Part of a small language model's weights: 9 heads of 64.
Each number is 128 + 32 x the weight over its row's rms, rounded and kept within 0 to 255. Layers, rows and columns count from 0. Numbers have three digits each. The size before them is the row's rms in percent of the matrix's.

# layer 10 attention value, 576x576, rms 0.0214, rows 0-82, columns 224-255
079:145150093090131088070166138155132121091139168162105100116137168170124105132150128167107135076120
077:103107135087208116086149156097161131115163111058126161099094167145204117101109078106095162032168
078:165120076147099094164087134146143153059151153095114159131121179089143153213153134126140150133093
078:102166192125164151075138070190104143064104140125129144173168141197102054105094137149070060123105
078:147188141117094136147161105111085110128088130172130111159148098113089109141130111138092117127164
077:085171130158160130138120095135168183114145143089179071062065144127166115065058133157058141151162
081:104106116117170104124180066111094097116115132135121172123107109190168200141167156114194127138152
078:114144106106083132098126128088129141124065101131173133137146104125161104110081080104183113118131
077:138117200130117091176143148108133110142199101152085098144087138036154139167122159171170161094140
077:186174140105041152141095066120170111094097150079082146104102133177027153120176137139152076113061
078:093127130122150141144134123103118142168112167167127130170124144164098165150103157144121089117076
078:107138140112130114160117069168047125152127134142104155137144111083137114127163178133107097112101
083:157144124135172118139156095080125123123156129164079096102138146110141089171141177107142131157143
075:084075112080123204139171188191087142117117146162179162131146163151113142176158165145110161132116
078:150137188109102175128126128173069076126141138112099127085165126188144133134088126135134095178078
079:113089097110138137108091156123116116093120187125161095153124108083115150112108087184126084177115
077:115197089134163152117138139098109086176125132131144147174150146115124091133129114111087178143140
075:112131156169149171184088151175137105139105089120192132102111120117169102144144101152031083138131
075:105108149116127134126154134158161146145218143156086099089191098189184163092140084171071153132145
079:090151080088114139096102129197111137114123097166162130102123131150090105123103096176105141121097
078:123077157128107123156183102138161138145119089116086110110105121147163148091161152097170148147115
078:195126138093091110122130115119083133120134145182134112106140177149109131103135127101139097074102
075:094088163061135124157124145160128117125078163144108170167137186127135149195118148103060071082084
079:157121128137128166115158141118090149132177163134123107162120121129113107054104172094139144132188
076:083097085158132195159129179115180150042167110174146101149140130198156154122100139050160157128134
076:127079150123090120088137165109080139111173117138122124079099146121087161145142151179099077170127
081:165055086101139088093125142120119129186149122135110145143125140127152168133087132173118070141158
079:125134168146149160191119161159123092148122143091084204124187071173113090114091114088102137131178
083:129096114086146065178147184112137096086130149137144080100138165089167108114121171184176101086083
079:166131127128183100118111112097099134125140111105085152096080118148129129164131170138131116098147
080:104129149145116103075096164061105100106187090162128110147123142143151108132149134162066190143227
080:107119086143072128164131105161066138120064134106155146095166143104151123124120152158141107150108
079:147141094144124110115120111186104136099133135145132132223108121112109164137199135084215130101169
077:123084131154148124123044121137131127154095134124153125164149136163117166171202085121102137122144
077:105170126141063112144083196145122125141114200161121105148167172120073135134090103133153161123085
079:161089114108120115093145180107127112114160121093220160140159065173177172141087115129144179149150
075:134195129168124110149087164125142126187133096143113172154146163125154133158138166126150155102160
082:104110105101148155092115165124146178127113080091126137179122092168051182152081103086096063117150
077:141144136153123151144114157177180072102124119098153171152128134095069133143108135063137112193128
076:128091120097178138130109087158129156063088107054095149100096149109108112126110107150121098091072
075:094117076159107164120117129100137094101154140097104126151131158165143124078136122121077110153138
080:109126098134113112140114093189084159146061139137144108124112116156126143136129134119171194130054
082:139120104098168125082136113091113111037096139083188143159116126102128129091121157092125173063171
074:123117150135079112170155164147182065140139172148117101119138173105116122140172169119138153105191
079:103165130123099085134138142111103096150159191161070093125166101140165088111150177146100116134073
077:142143115153082150093135114137072182204206091114108105130131127161165138091135185141105166109109
075:142122082134152127079170160114165118112051118142148118141133172058147113092138132113182127089112
077:102108156137095086132134136135095166135153088125145142114165116206097139156108132187074137133143
078:091191074127155142080147133049110112106070073110137139100150133113109113123149098137081182127111
076:128140183182133117110195123125115124162175131171170166145123102156104112151103154136091157091138
076:093113117074137172103092170078137163101182078146125099121138047131089071094077136068156151123133
080:147153113159133145065124086172118167214113142169140173121027103165125111094166142149126151132226
079:115166074174171166116100132150153100163086072133172087063150088117091188148181076124153121120140
076:106136159143191199132052159115149155116081124120134124120131098098157145155208154135095096122183
081:094154110155154176131141132139115132138136089198104173174118160120159114130149120139122098101116
076:189117129133115100100085142159226136106142175150130132104182089027115097103131039142147123099093
074:143111141169083155070099145171151126078084131083142117096180106047165137080123134139119120122047
079:161101129092144112151159061175111101113150134122159141136088169166122185120134143161145145142100
076:072117130138113090156132135167118108108053100177133163137097126117105095123171112153119091084116
081:141127132128134151156148147166213104130171087158100118090118123123128077122098126098137178094173
080:138115152139137104141080125138159129145135100151054125189131129144098183165106145096073144150120
079:133120197173101121170124105103176139160157168166165161107125149130125124077147107166136171093177
078:091176057130150186093091101143115140113131114109138140131135069126112153148124063124140152123122
080:132159105125157174078102086136160186075187119131162114083216085106176125148165119143136065093144
126:089128168125124139122157085084101136145098137113154117164110166130131168145091149098094176081114
125:209090148147131106108098168145146102114119065159092115128121045142116123097118184138085143069110
119:130159102136124162139152137126075134074122142131107071137100190102106173090140077100140124124073
122:123114142121135085113094084155140086090106145124138171141156091219181127153113121083164191152130
125:189141134171146115133141065146093124111134112075089144103103146170135174160139130117153190101134
122:106155141119106104065113117133143116156113159145137018141117094137083177107141108125081127141147
125:134167140129062153139106103100196136188171134136125165104133139096111115086124089120057138098104
125:089131101119111117139168216120113161142132152087116144123120083089177109083135135105114162081095
120:092204123117110110103150139228094105108139096142110117119108129080087189119075213141141091079164
121:119169088149163137114141105118189168134159192132157107113145071167127041145165148119155137115114
123:146137092159107128043143130111121156112107154103105154145139168141105165128147115135108098158130
123:214143142125139180094145165178083112150132138161069088146115150170123121138101096112120172093118
124:179113125167086198130154123134047108108152111150187100155108111091143094097112097152128147105136
125:186119164140089104136050127126131106132122088088149075135129090153122133115115217117159104097125
121:119138092136152126088057166130127096123179124165107151155131129109099196127088101098101211126143
121:179072094129114100143071183151097113038124152103105147102164124116057143141165196121136105146159
123:129159143105134138082117136177117107127111074146134158175169151087119108144161130127163080096116
124:172143111133102104140154057131154152126182155110136131074125115101118102126122130145160096120107
120:162057117114128146092151167089142161104192086115161135133138111161129093179153112172068221143122